config = dict(
    n_layer=9,
    d_model=64,
    n_head=2,
    n_kv_head=2,
    head_dim=32,
    d_mlp=256,
    vocab_size=2048,
    activation='tanh_gelu',
    norm='layernorm',
    norm_place='pre',
    norm_eps=1e-05,
    positions='learned',
    qk_norm=False,
    attn_scale=0.177,
    bias='all',
    tie_embeddings=True,
    parallel_block=False,
    init='normal',
    init_std_qkv=0.0625,
    init_std_o=0.0147,
    init_std_up=0.0625,
    init_std_down=0.0147,
    optimizer='adamw',
    lr=0.00268,
    beta1=0.9,
    beta2=0.98,
    weight_decay=0.016,
    lr_head=0.0117,
    grad_clip=1.0,
    warmup_steps=219,
    schedule='wsd',
    decay_fraction=0.663,
    decay_shape='linear',
    final_lr_fraction=0.0,
    batch_tokens=8192,
    seq_len=128,
    doc_mask=True,
    train_tokens=112800000,
    steps=13770,
    dataset='wikipedia_en',
)
Each number is 128 + 24 x the weight over its row's rms, rounded and kept within 0 to 255. Layers, rows and columns count from 0. The size above them is the row's rms in percent of the matrix's.

# layer 4 MLP up, 256x64, rms 0.248, rows 52-151, columns 32-63
size [ 83 104  97  99  51  95  98 109  94  89  93  89 103 106 111 101  99  98  97  88  90 109  97 102 113 108  93 110 109 101 114  99 105  92 113 103 101  90 111 100 110 112 106  88  93  95 101 103  93 106 110  99 101 101  90 101  78  96 100  89  89 101  94 105 115  97 101  96 105 101 100 116 119  99 107 101  94 114  94  98  92 101 112 107 105 105 105 107  91 109  85 101 105  99  86  96  93 105 116  98]
[[104  80 106 104 133 103 101 122  95 121 142 110 113 126 155 103 138 103 153 114 132  79  94 145 124 122 132 154 139 116 139 117]
 [117 118 121 163 118 158 124 142 128 119 128 105 131 149 158 150 121 104 146 158 187 143 148  90 128 171 152 123 106 135 162 126]
 [178 147 132 171 111 112 148 165 126 141 123 155 156 105 131 119 155  99 118 105 136 124  77  96 150 121 147 135 155 149 106 109]
 [140 151 143 111 125 102 139 122 162 123 121 149 138 138 147 142 164  84  87 119 124  91 158 111 162 143  82 114 148 173 149 114]
 [143 141 155 144 122 143 126 128 138 133 101  98 119  35 129 167 145 112 144 125 144 104 156  96 155 133 142 124 130 109 135 149]
 [ 95 144 132 127 116  88 145 143 150 123 134 145 141 122 169 159 140  81 105 132 137 148 116 109 135 122  75 113 138 160 105 147]
 [ 79  99 158 123 130 156 118 116 128 137 124 166 154 112 162 134 142  85  78 129 140  96 156 111 111 112 138 140 126 132 152 122]
 [116 113 125 140 112  63 108 138 140 160 122 101 124 136 141 152 110 115  98 150 117  96 128 123 155 162 112 192 125 133 102 165]
 [162 104 101 102 118 142  99 136  78 190 107 119  82 163 113 138 156 136 152 104 114 140 151 126 135 118 144 149 141 157  81 132]
 [122 133 118 140 122 161 173 154 137 128 148 115  89 109 117 146 114 118 116 141 163 105 131  98 111 146 101 126 104 146 123 137]
 [113 145  98 105  86 109 132 106 139 173  89 148 108 123 131 106 106 114  77 159 148 115 138 135 160 117 117 104 134 135 128 153]
 [152  89 111 126 115 136 123 106 119 178 113 118 159 104 142 189 145 116 129 172 138 125 160 112  73 142 138 137 122 125  92 104]
 [113 128 121 147 128 114 113  95 136 152 141 102 135 148 144 178 130  84 136 110 186  76 129 133 127 112 107 137 106 121  94 140]
 [132 158 143 129 130 177 132 113 110 149 121 137 133 117 137 121 185  91 112  90 127 114  56 147 130 166  82 118 112 146 113 163]
 [127 122 124 111 111 133  80 122 138 108 124 156 146  92 154 152 148 104  98 169 130 108 126 108 186 141 140 164  89 166 107 117]
 [103 104 111 135 123 167 146  91 141 128 113 116  77 130 132 167 135 134 113 149 139 126 160  80 141 133 148 133 110 133  66 126]
 [145 105 101 138 130 177 132 103 110 158 101 118 109 124 112 113 181 125 139 147 106 120 106  85 166 153 168 156 106  99 130 147]
 [141 148 166 120  86 132 108 154 102 131 138 135 114 136 177 169 122  81  97 152 121 114  86 113 124 158 122 143 115  86  99 163]
 [138 162 168 155 158 139 118 105  72 120  93 156  88  93 175 145 143 130 129 134 133  81 121 103 106 137 147 129 126 104 119 138]
 [141 125 137 140 108 169 158 158  92 133 146  99  79 118 141 166  82 123 101 149 132 117 137 128 128 147 148 144 122  87 112 105]
 [126 146 108 132 121 137 120 147 116 155 125 127 114 123 133 114 151 142 128  96 116 154  82 112 170 134  78 143 158 159 113 130]
 [128  92 116 153 113 126 129 151 103 121 107 155 110  82 169 106 134 131  68  88 134  99 121 114 145 158  97 184 132 118 141 138]
 [137 175 163 160  98 129 147 110 127 133 142 137  83 128 134 129 121  88 162 165 134 141 120 100 157 171 135 131  62  98 107 122]
 [119 169 103 128 134 136 160 141 129 121 119 178  93  88 114 156 194  87  91  97 185 116 117 100 122 154 132 119 117 124 128  89]
 [129 133 154 159 154  95 136  88 142 146 104 158 133 127 137 142 128 109 150 156 141 148 151 170 112 142  81 125  75 147 133 144]
 [130  93 128 137 132 160 158 128 111 170 129 142 131  94 133 140 130 103 121 131 173 120 116  69 122 136 114 132 157 121 142 120]
 [ 94 107 117 130 102 204 123 153 102 146 121 164 143 135 143 123 146  99 151  92 136 109 124 134 154 132 178 150  99 117 127 108]
 [146 132 118  97 138 151 152 120 109 136 109 140  89 118 125 131 174 116 100 165 153  96  99 158 137 144 133 121 110 105  98 104]
 [109  82 140 160 112 102 157 131 124 111  87 153 132 152 163 162 100 131 104 168 157 101 130 110 125 119 125 104  91 177 137 111]
 [127 136 101 151 137 113 125 124 160 147 123 130 127 127 146 121 113 104  87 141 127 120 120 104 116 130 130 131 136 194 173 176]
 [155 127 142 140 104 109 147 138  93 125 134 123 119 162 146 146 118 129 166 118 115 127  84 109 157 155  74 178  95 166 112 136]
 [ 78 114 139 143 162 121 134  97 137 131 107 154 151 115 131 123 147  92 166 149 152 121  97 107 134 135 110 147 106 153 113 170]
 [117 136 160 156  98 131 113 163  87 116 131 101 129  97 159 149 147 117 113 120 146 120 108  84 146 121 160 142 108 116  92 172]
 [122  90 124 161 178 120 101 136  82 163 149 100 141 118 130 136 139  86 122 103 133 112 126 118 115 119 108 141 123 137 150 172]
 [126  86 138 152 127 141 159 147  69 157  97 136 142 118 137 121 179 113 127 103 125 113 113 135 110 175 145 130 111 140 143 168]
 [104 106 106 150 108  68 131 119 126 125 128  94 106 120 105 164 113 124  84 148 146 128 110 131 149 151 110 159 175  80 100 178]
 [ 94 133 122 177 100 109 123  93  74 146 123  92 103 109 129 139 172 128 136 107 149 133 138 120 121 159 137 143 103 109  87 154]
 [119 105 114 147 126 113 128  93 126 146  85 152 108 150 138 149 149 137 165 123 131 131 113 125 110 155 161 131 115 138  87 129]
 [136 181 130  87 135  79 120 143 116 108 105 139 119 150 167 163 185 118 111 101 141 118 160 150 158 176 140 149 108 151 134 124]
 [127 116 134 131 130 101 135 122 114 120 109 144 143  87 150 139 142 120 117 140 151  90 103 128 140 137 169 121  87 203 103 126]
 [138 129 142  97 112 130 119 148 117 158 120 137 137 131 128 122 139  95 110 113 127  84 121 121 179 175 152 135 138 164 140  98]
 [167 132  94 126 132  66 121 134 100 140 118 124 130  86 136 178 111 126 145 142 145 102  92 137 167 150 153 130 130 135  91 142]
 [158 156 136 115  89 120 111 146 139 143 106 108 113 139 146 124 102  92 120 128 115 137 122 139 137 118 111 133 137 100  90 189]
 [ 88 165 124 149 170 112 142  82 138 112 114 126 151 107 150 149 126 129 115 156 142 127 113 115 130  95 130 115 133 151 115 165]
 [113 116  86 133 151 131 139 166 136 131  96 115 125 167 154 139  88 138 148 127 145  89 116 109 127 150  94 138 109 159 180 127]
 [148 133  90 159 144 127 132 114  85 176 140 111 107 118 129 123  95 129 123 121 128 114 108 109 154 142 107 209 105 171  94  89]
 [102 106  74 132 178 124 160  98 127 129 125 140 105 108 142 171 103 128 124 154 137 125 128 132 135 134 106 145 130 125 118 124]
 [107 110 105 137  97 135 146 141 135 144 126  97 149 138 134 144  95 119 157 127 145 160 102 165 148 127 133 155 139  95 140 179]
 [ 83 143  90 150 152 126  71 113 127 137 134 138 101 138 137 150 130 111 116  99 138 131 134 130 138 164 142 140 139 162 114 159]
 [133 146 151 128 155  70 140 114  93 139 125 118  96  97 130 136 144  78 154 132 152 129  87 143 137 158 163 135 105 126 121 159]
 [121 139  93 115 102 111 118 127 129 145 100 134 189 141 158 149 103 130 129 111 158  83 140 142 123 106 111 140 110 144  74 145]
 [132 147 167 148  71 124 137  91 102 133 115 181 135 124 142 132 151 128 135 143 142 100 104 113 153 120 122 123 130 133  68 141]
 [118 155 113 123  82 100 116  82 121 155 114 151 173 130 139 127 153 125 103 141 159 126 108 145 144  90 106 143 152 133 103 140]
 [150 118  92 154 146  94 124 108  99 167 126 168  80 114 181 145 136 129 116 140 158 137 170 110 116 144 162 118  98 150 147 112]
 [120 136  99 146  90 102 123 115 135 110 108 124 147 108 101 162 162 102 121 125 130 138  91 111 169 121  87 104 149 134 122 156]
 [105 105 140 117 137 130 140  83 146 134  87 161 114 116 118 162 100 131 159 157 178 130 154 134 138 139 159 135 155 125 128 155]
 [135 106 140 135 127 129 152 127  91 186 113  93 120 158 146 142  89 146 122 105 113  99 164 104 130 138 117 112 102 127 122  97]
 [170 118  94 128 110 153 121 141  84 150 117 126 150 145 178 138 105 121  78  94 156 123 123 170 129 142 136  92 121 138 129 152]
 [144 145 171 193  99 120 147 121 114 120 129 113 122 129 146 135 121  87 128 152 162 144 116 120 132 152 122 140 111 137 145 107]
 [142 115 129 141  91  60 136 148 109 121 150  90 116 113 123 114 160  84 143  90 132 101 144 134 156 131 133 150 137 164 119 126]
 [118 110 142 158 150 106 129 141 124 133 145  87 130 115 137 143 161 131 155 122 140 122 106 143 154 129 108  93 128 153 101 182]
 [ 64  96 131 162 133  91 170 115 140 134 132 116 106 136 117 148 114 122 106 109 166 125 128 154 124 120 138 128 119 151 140 148]
 [145 110  85 145  97 108 173 129 145 133 107 104  80 113 131 116 159 125 125 138 153 142 131 133 149 105 105 120 100 164 137  94]
 [134 133 145 118 152 158 107 142 122 166 134 144 122 124 166 130 123 102 134  88 130 108  88 105 185 123 105 180 143 136 116 121]
 [151 114 145 135 132 113 168 134  62 140 110 118  85 129 128 118  95 114 163 174 133 128 112 135 141 129 106 127 139  95 121 134]
 [139 143 125 145 126 139 115 131  82 127 116 147  86 154 115 191 147 138 103 116 126  67 107 159 154 124 111 176 145 106 105  92]
 [106 120  97 127  67 137 152 128 138 138 125 105 134 124 130 106 118 103 125 162 154 111 148 116 125 136 112 157 140 158 157  82]
 [131 104 148 143 149 141 112 133 115 121 120  98  68 130 149 141 188 121 179 157 127  97 125 175 145 134 116 155  98 140 117 111]
 [112 129 125 130 165 168 105 130 137 146 110 123 137 142 130 132 150  97 150  95 129  64 123 146 152 134 133 165 164 171 118 136]
 [168 124 156 122 104 101 129 123 121 126 112 131  99 163 137 137 124  96  74 155 115 109 134 114 175 162 125 134 146 177 125 108]
 [151 109  91 188 130 147 160 116 105 142 111 101 111 119 155 148 102 131 131 147 128 139 104 115 155 128 114 145 128 110 125 103]
 [155 164 112 125  84 149 155  92 137 123 131 146 104 183 119 133 116 110 104 121 177 139  94 127 147 149  62 121 102 135 154 105]
 [134  92 106 133 116 107 162  63 150 120  72 141 122 120 120 147  86 127 112 173 142 124 106  88 155 159 118 141 125 181 141 156]
 [130 130 116 164 124 107 155 118  96 142 137 118 142 134 113 118 102 121  94 168 157  72 148 156 134 107 106 169 115 129 102 141]
 [180 159 161 129 123 136 183  99 116 153 109 146 124  96 167 155 131 123 123 130 122 119 135 109 100 138  84 133 142 120 111 136]
 [127 130 140 128 122 139 147 140 132  96 119 130  90 121 147 141 152  83  92  92 143 104 129 117 141 122 128 113 109 125  73  96]
 [156 174 118 161 123 104 176 123 118 139 120 129 112 128 123 168 153 125 139 134 158 127 136 124 166 133 151 113 107 177 152 106]
 [146 161 158 183 131  90 135 139  56 121 128 106  88 136 124 135 144  93  98 141 152  97 101 100 148 137 174 132 103 127 112 160]
 [134 149 106 149  64 137 152 140 127 173 134  95 104 102 126 136 121 107 115 109 128 119  98 141 166 149 115 129 144 119 121 179]
 [160 107 118 134 141 129 142  99 146 148 116 166 104 109 117 110 118  98 141 120 162 118  87 134 162 161 142 109  97 201 125 101]
 [152 159 116 120 108 133 124 121 100 187 111 134 103 152 113 121 166 106 148 139 150 116 104 147 170 159 147 129 127  84 148 100]
 [125 122 105 110  91 134 118  72 121 202 109 112 146 145 138 125 117 115 100 130 142 154 121 129 129 146 156 131 117 116  98 140]
 [150 171 116 158 116 131 110 139  48 148 128 146 112 110 175 124 165 125 103 121 130 135 135 119 143 111 153 140  87 115  81 140]
 [115 134 129 136 122 125 128 115 101 174 124 150 115 134 153 136 156  68  89 119 127  81 107 167 164 144 114 118 135 107 100 138]
 [149  86 117 143 108 135 122 144 154 150 133 149 129 150 153 145 130  85 101  80 126  74 100  94 130 113  87 163 156 131 135 122]
 [112  92 125 149 133 137 128 113 108 133 132 148 122 126 145 129 102 108 166 141 149 110 140 109 155 132 139 125  93 122 133 164]
 [151  96 145 159 112 164 181 103 126 150 112 131  98 152 118 115 125 128 114 121 138 102 119 144 146 107  89 165 145 134 135 133]
 [107 123 133 188 111 160 191 124 128 166 143  92 127 118 132 109  96 114 126 174 131  98 142 113 112 141  84 126  99  83 139 158]
 [155 158  98 161 132 136 116 150  71 144 121 110 104 141 127 125 163 143 106 102 136 110 141 117 145 175 133 116 137 179 128 146]
 [134 100 134 150 117 144 113 101  71 151 133 158 132 144 151 157 134 129 125  79 136 115 139 113 119 127 138 140 141 175 134 127]
 [121 145 138 124 111 142 161 115 101 125 107 195 170 104 172 150 153  94 143 129 143  96 128 150 104 144 163 132 109 103 105 145]
 [148 134 104 106 118 127  97 141 107 147 106 109 152  88 166 147  89 122 125 166 136 114  68 164 109 127 106 135 138 114  92 142]
 [124 151 128 140 119 119 151 125 126 113  94 161 146 145 117 190 126 121 111 145 150 143 127 105 143 170  74 127 132 136  68 159]
 [ 87 135 115 162 119  83 138 123 151 131 151 112 130  87 139 158 138  75 102 125 129 115  87  82 125 126  99 156 125 125  92 114]
 [125 174 131 124 124 143  93 109  82 120 121 118  89 147 159 169  97  99 107 164 189 142 139 160  91 127 148 100 139 101 115 157]
 [120  94 134 155 105 102 122  94 100 136 109 111 158 107 144 127 110 100 103 125 129 145 106 123  96 148 113 116 131  97 133 126]
 [153 139 118 130 110 133 191 106 105 149 121 150 114 116 135 133 131 135 148 111 140 107 163 108 102 149 132 129 119 123 137 160]
 [126 118  99 100  99 156 119  89 115 120  86 111 111 118 171 140  99 141 109 130 131 111 147 134 129 110 121 147 131 158 106  82]
 [182 114  95 115 136 141 135  85 122 164 122 133 126 111 148 129 155 112 145 132 140 124 150 145 129 128 133 122 123 127  85 151]
 [102  73 121 116 138 165 107 142  99 147 130 118 137 117 124 152 138  89 113 116 122  87 113 141 128 159 114 111 124  99 101 150]]
# layer 4 MLP down (transposed), 256x64, rms 0.236, rows 52-151, columns 32-63
size [ 79 104  96 101  61 101 101 111  93  85 104  86 125 118 107  90 100  97 101  88  86 105 106 114 103 109  86 103 122  99 120 106 103  96 115 101  92  94 120  95 102 111 111  95  88  89 105 105  84 115 114  95  96 101  99 104  74 106 109  93  91  95  89 105 114  94 101  82 103  99  93 116 113  95 103 102  96 116  92 108  90  96  97 101 113  98 102 101  94 107  86  98 112 106  97  92  86 103 109  89]
[[119 172 148 102 158 130 144 142 129 149 168 106 125 132 126 158 141 117 125 143 130 180 112 129 132 113  90 118 113 158 110 139]
 [118  90 116 166 130 126 107 138 149 101 138 116 135 121 159 129  75 159 115 166 112 157  98  97  81 129 177  86 157 109 170 100]
 [129  75 127  96  72 197 123 135  94 125 133 150 181 116 137 108 167  76 114 117 128 132 112 137 109 113 152 150 110 105 131 106]
 [168 105  90 132 150 150 135 144  94 104 118 112 104 100 167  89 128 135 150 138 107 136 112 122 140 126 161  89  88 105  98 124]
 [120  91 112 113 144 137 139 116 147 116 104 155 112 174 119  85 113 121 130 163 104 147 140 121 107 110 132  92 115 102 150 106]
 [147 114 116 155 120 161 149 160 124 159  97 134 110 130 126 116 113 140 174  78 117 131 146 131 156 136 113  76 113 153  83 109]
 [137 149 129 180 149 141 158 141 131  97 134 118 105 130 118  82 101 117 145 162 155  96 110 120 140 123 123 116 101 121 147 145]
 [145 113 153 168 137 150 138  98 135 105 164  95 146 148 126 131 165 118  94 154  73  79 152 125 138 146 144 161 131 141 160 116]
 [112 105 191 152 131 146 144 162 166 104 140 142 143 148 167 117 103  82 138 147  59 118 134 156 125 125 128 173 113 159 131 126]
 [155 112 129 115  87 121 148 161 184 142  88 146 138 131 101 140  72 107 117 144 165 170 156 136 110 134 138 123 154 122 110 151]
 [167 134 183 163 164 122 151 146 119 156 128 111 120 111 103 151 128 103 106 102 161 107 135 128 140 172 118  81 152 142 140 102]
 [114 129  98 120  93  76 136 128  99 144 123 108 126 155 160  98 142 123 138 194 133 124 191 158 114 131 158 122 112 104 149 135]
 [112 165 117 123 111 132 179 141 151 131 147 124 105 139  97 118 179 132  68 114 158 131 165  90 127 112 139 120  86 119  96 106]
 [148  92 143 122 100 158 146 109 142 105 124  65 124 107 173 107 159 147 148 145 139 165 142 168  82 118 163 117 115 113 139 142]
 [162 102 101 121 145 187 119 140 131 112 101 131 117 127 175 148 137 117 127 157 109 153 174 106 117  94  99 137 110  87  89 112]
 [148 124 114  99 134 129 106 115 157 113  93 145  98 138 178 137 101 115 159 116 178 166 146 102 110 178 136 110 130 143 115 132]
 [ 98 123 137 116 133 122 116 171 161  98 123 131 100 116 124  89 110 117 158 149 123 113 104 158 152 171 109 163 146  86 149 144]
 [148 138 116 138 128 149 172 125 164 131 101  96 126 154 122 101 118 137 183 144 124 106 155 137 110 124 145 102 150 134 148 117]
 [143 126 133 131 153 125 112 110 170  94  75 137 134 115 141 130 173 121 139 137 149 154 158 125 120 142 141  67 115 103 119 137]
 [137 111 127  92 145  87 144 176 152 118  92 150 124 113 119 139 146 110  81 101 193 135 141  94  86 120 149 122 115 127 140 117]
 [144 144 141 140 141 162 137 119 116  81 140  68 105 124 133 165  86 131 140 165  57 116 153 104 125 108 141 119 130 122 126 102]
 [165 125 137  80  94 187 118 132 108 187 117 119 169 138  89 123  97 119 138 113  88 140 153 159  98 120 136 137 110 136 135 133]
 [161 126 103  72 108 127  93 152 145 175 107 141 139 128 159 102 148 123 132 133  72 137 179 134 112  99  98 127 131 141 152 140]
 [ 97 100 155 115 130 121  94 166 177 111 118 123 144 112 132 179 130 157  81 144 116 138 127 183 142 130  74 121 122 137 118  96]
 [120 168 128  90 107  79 105  73 168 157 131 141 118 144 127 153 163 140 113 133 104 110 136 128 118  95 132 172  79 111 146 130]
 [136 148 128 129 150  86 115 157 127  94  77 133 140 142 122 119  98  99 144 121 124 134 132 119  90 129 149  95  79 124 131 186]
 [129  59 147  92 132 143 106 151 136 105 180 120  74  80  90 134 130 152 114 132 135 121 146 166 120 167 131 124 143 120 110 117]
 [108 178 101  83 142  97 115 118 142 147 129 166 141 134 144 169 115 118 109 121 135 126 159 111 124  87 150 120 127 123 134 114]
 [137 135 111 121 149  96 105 144  77 119 169 111 116 130 149 115 144 125 150 125  70 118  99 143 131 115 105 156 111 128 169 161]
 [163  93 145 160 109 145 139 170 132 121 117  95 141 112 170 161 153 120 101 113 145 108 144 138 103 147 132  88 130 118 143 121]
 [149 132 128  85 111 131 129 161 148 127 128  92 120 119 148  85 114  92 180 130  97  86 117 135 156 153 171 148 145  97 121  96]
 [172 131 145 125 133 143 109 157 172 106 157 121 101 132 144 109  92 125 173 134 147  75 144  67 139 120 125 129  93 121 133 132]
 [106  89 142 107  87 142 139 130 130 156 137 112 124 127 133 118 153  73 168 156 101 137 180 113  78  96 140 133  96 154 149 119]
 [106 166  91 113 132 146 143 128 121 105 141 130 165 155 160 165  94  95 173 124 140  98 151 149 133 116 123 128 121 158 135 131]
 [101 129 147 128 135 102 108  82 162 123 161 117 102 143 150 116 137 132 137 174 160 147 137 151 142 132 129  86 169 120 100 128]
 [146 119  86  94 123 120  97 161 125 122  87 146 160 141 147  91 142  98 154 111  84 151 127  92 171 135 124  83 122 148 144 120]
 [159 154 147  83 139 136 146 121 173 119 152 126 120  90 177 116 146  96 124 169 140 150 101 125 119 127 116  92 120 143 135 133]
 [110 112 200 127 140 160 109 128 221 116 121 164 146 111 148 132  99 123 114 128 140 109 131 125 133 116  92 108 105 140 139 116]
 [104 159 127 157  96 104 159 143 125 122 132  95 138 155 163 112 142 102 134 130 148 107 113 163 141 106 186 138 102 133 152 101]
 [150 158 125 139 125 136 138  84 160 117 143 120 115 130 160 160  66 131 106  79 157 107 134 124 174 133 123  97 128 163 105  85]
 [130 119 109 127 143 106 108 118 124 102 111 151 104 162 116 116 132 123 114 156 130 127 173 105 140 146 151 100 104 154 124  94]
 [163 121  97 122 105 115 106 175 157 132 112 145 130  79 124 115 109 128  94 125  90 104 121 145 132  96 188 156 121  82 112 109]
 [ 99  94 141 130 151 121 134  94  94 112 131 148 112  96  81 169 112 158 112 160 139 120 135 119 176  84 145 139 142 137 134 101]
 [157  91 151  69 129  92 114 155 132 117 145 109 144 150  91 125 117 115 127 136 111  98 144 104 144 111  83  96 155 149 143 169]
 [105 119 122 131  93  90 145 150 180 160  95 103 174 110 109 119 137 150 135 119 137 111 142 125 145 118 139 104 157 111  89 108]
 [112 117 190 120 124 110  94 125 126 126 145  95 147 136 139 131 167 100 156 109  92 125 103 111 157 156 144 119 147  93 124 135]
 [157 121 156  90 125 170  79 184 120 144 147 101 127 103 152 127 108 102 131 147 123 127 123 153 145 128 147  75 141 124 150 119]
 [127 148 100 121 167 129 145  98 118 101  91 141 134 127 171 125 162 151 138 104 127 133  98 127 168 139 140 130 144 129 144 125]
 [172 131 140 107 132 107 155 163 128 112 218  85  86 127  99 125 142 123 136 161 113 116 115 137 146 111 117 160 121 100 129 100]
 [149 132 164  87 113 153 147 129 120 139 106  80 142 132 126 133 136 144 141 135 158 151 103  88 110 153  92 139 127 125  88 136]
 [133 100 103 157 112 129 132 121 175 134 110 124 144  93 162 134 139 104 142 123 160 185 142 125 110 112 147 118  99 136 135 132]
 [112 155 109 126 129 124 144 109 170  57 111 121 157 123 173 155 129 100 125 141 164 117 129 131 119 119 165  74 137 155 113  92]
 [127 135 130 126 112  96 150  67 152 118  96 125 166 125 198 117 142 131 126 146 135 109 125 148 156  95 133 133 142 115 116 125]
 [156 110 168 126 125 110 105 102 106 164 137 135 162 141 116 118 117 138 125 103 145 107 133 125 130 122  81 115 106  90 131  92]
 [162 143 122 160 107 145 142 132 138 165 131 145  94 131 142 125 110 129  90 158 156  95 144 130 120 138 170  68 124 139 144  88]
 [135 115 102 160 136 113 162 156 136 133 138 140 130 141 116 197 117 128  94 110 144 149 138 138 152  87 126 135 125 104 137 143]
 [117 141  84  93 135 136 130 149 128 163 134 124 155 152 145  77 101 111 116 104 155 106 143 117  96 156 162 131 115 138 135 121]
 [114 118 115 136 177 119 128 132 161 102 102 127 125 130 145 133 142 121 142  92 180 126 158 135 118 142 134  24  88  89 146 148]
 [ 92 124 101  98 130 117 121  94 125 117  92 142 111 115 139  84 156 159 149 123 141 179 116 123 131 136 155 114 172 123 132 170]
 [100 159 143 119 125 170 111 123 120 111 145 190 185 139 122 136 106 141 110 156 105 145 161  99 130  87 112 148  92 131 182 111]
 [102 105 108 134 144 113 120 119 131 161 142 140 113 156 109  94  65  95 150 145 143 143 149 167 135 135 163 156 140 127 129 115]
 [133 154 156  63 137 122 135 128 168 160  92  98 156 150 153 126 106  87 162 141 123 152 148 131 114  99 113 153 154 143 134 110]
 [119 106 110  82 136 119 112 135 150 128  76 133 135 150 130 121 106 113 164 153 169 156 139 118 107 130 121 108 131  87 131 119]
 [103 124 128 148  90 103 175  87 139 142 144 130 175 114 105 141 145 109 107 152 123 104 140 104 106 154 126 115 136 107 138 143]
 [120 137 137 145 126 126 119 103 116 121 103 108 107 132 148 128 156 102 126 103 160 155 135 137 169 105 178 188  82 152 113 105]
 [103 136 123 140 158  90 119 122 181 186 143 119 142 108 135 108 100 117 141 148  92 157 118  68 115 166 148 143 144 130 135 117]
 [125 144 137  85 137 114 156 124  87 152 101 127 155 128  90 170  99 122 172 127 133 147 139 131  97 101 149 127 185 143 152 119]
 [116 147 147 110 152  82 130 133 159 100 111  94 110 139  67 109 131 150 121 107 144 122 158 114  82 162 137 103 142 134 130 126]
 [112 117 121 148 115 132 123  89 144 101  42 115 194 118 117 121 142 117 177 146 110 105 129 134  99 154 135 128 137 149 142  95]
 [141 131 151 139 105 125  98 111 156 126 141 133 111 136 118  91 165 125 178 135 125 153 143 138 131 191 117 135 132 134 139 103]
 [122 172 129  95  95 129 132 125  88 116 115 145 121 144 117 134 101 154 149 149 117 134 122 146  90 159 119 100 110 151 140 134]
 [147 107 110 143 151 127 164 105 178  70 131  97 132 152 148 121 114 128 172 151 134 165 147 133 131 124 161 118 114 134 137 139]
 [116  97 168 162 166 127  97 125 141 127 109 179  94 119 122 122  94 151 123 139 137 134 124 118 141 134  89 126 131 159  80 126]
 [121 157 103 141 109  87 134 133 188 129 121 119 153 138  96 137 149 121 151 121 100 160 135 114 114 121 103 157 141 173 124 155]
 [128  99 123  79 135 113 127 158 176 165 104 148 130 114  97 110  73  91 140 133 104 148 159 147 127 102 112 148 113 147  98 174]
 [ 87  96 168 126 123 136 135 126 133 145 101 145 106 162 110 156 147 152 104 108 132 146 170 120 156 112 123  81 124 126 103 143]
 [ 79 140 135 140  96 138 150 167 150 120  92 144 125 131  89 115 127 135 101 147 111 127 105 126 120 173  95 129 116 108 122 125]
 [105 110 135 172 134 160 115 130 154 153 116  65 130 146 163 139 140 116 101 145  73 149 164  94 118  89 132 118 134 176 117 140]
 [139 164 126 129  90 154 153 151 104 107 146 151 132 145 104 172  88 122 158 121 112  86 135 147 143 172 107 116 109 153 153 118]
 [199 123 150 108 124 171 152 136  85 128  92 114 176 138  68 128 125  70 101 139 154 138 156 143 149 157 130 111  97  95 133 119]
 [ 86 145 150 150 109 163 135 108 116 106 149 140 147 125 185 136 113 112 126 149 144  69 146 138  91 132 113  87 137 114  87 139]
 [124 115 113 154 140 159 113 113  85 167 142 112  79 133 135 126 114 108 143 139 143 134 102 176 135 102 152 118 126 127 168 133]
 [ 87 121 155 115 124 107 107 195 131 120 111 180 112 115 116 124 152 146 119 145 146 117 145 116 102 124 120  74 114  97 142 120]
 [136 137 165 128 140 141 130 128 104 144 201 111 119 156 168 121 150 133 141 104  58 142 107 112 162 121  92 116 127 155 156  84]
 [121 116 144 127 107 106 167 135 121 127  63 177 135 136 121 148  69 122 148 168 140 153 156 140 121 128 127  95 113 115 119 133]
 [103 174 149 118 130 114 135 113 136  94 139 127 121 104 148 105 160 141 132 167  95 132  89 128 147 162 129 146 146 126 130 123]
 [143 131 107 151 117 126 146 133 113  90 155 171 160 155 134 119 107  93 114  91 174 128 151 142  81 106 123 107  74 155 106  97]
 [122 146  94 164 141  96 124 120 110 150 151 117 142 149 127 119 129 103 163  43 110 126 155 135 153 162 153 124 138 159 124 108]
 [145 134 165  79  95 121 165  85 165 109 101 126 176 151 120 102 139 118 171 143 127 119 111 166 137  92 154 132 149 137 116  92]
 [131 134 145 137 155 140  94 130 115  96 116 131 181 124 130 119 116 142 139 142 152 152 104 124  80 145 199 124 171 117 111 104]
 [ 69 166 159 132 123 134 174 137 112 145 140 155 113 137 160 148 116 132 144 133 138 111 135 145 163 119 121  88  92 127 119  71]
 [118 124 115 138 120 170 107 108 170  91 154 120 118 139 137 107 147  72 105 120  91 115 153 149 118 110 142 115 114 124 168 131]
 [106 105 113 158 157 156  82 106  94 136 157 120 117 140 125  77 137 101 110 139 104 121 131 164 117 139 111 145 116 105 152 114]
 [109 112 126 127 132 129 137 172 107 141 108 134 127 139 156 121  81 157 105 119 142 117 139 127 152 116 121 125 110  98  95 134]
 [172 126  62 105 127 126 114  89 117 126 164 138 122 101 111 132 110 138 129 154 113 155 123 161 101 138 107 123  88 144 174 108]
 [ 70  93 118 122 146 137 140 126 133 132 124 111 109  91 148 163 177 149 154 144 111 138 143 148 195 151 109 117 107 142 100 118]
 [122  58 143 149  63 113 106 140 146 124 110 126 140 127 110 132 141 116 125 176 136 167 186 115  89 129  90 156 141 140 126 151]
 [119 160 125 152 108  99 139 135 188 116 117 120 150 122 138  90 121 124 137 119 157 110  98 142 140 137 120 145 114 110 145 132]
 [109 165  87 131 101 127 126 168 121 151 139 124 141 119 169 112  88 130 163 161  68 107 100 126 145 126 138 126 128 138 166 111]
 [142 116 136 105 148  95 129 144 138  93 168 129 181 146 135 145 127  92 190 145 130 179 149 166 114  99 144 136  88 133 136 117]]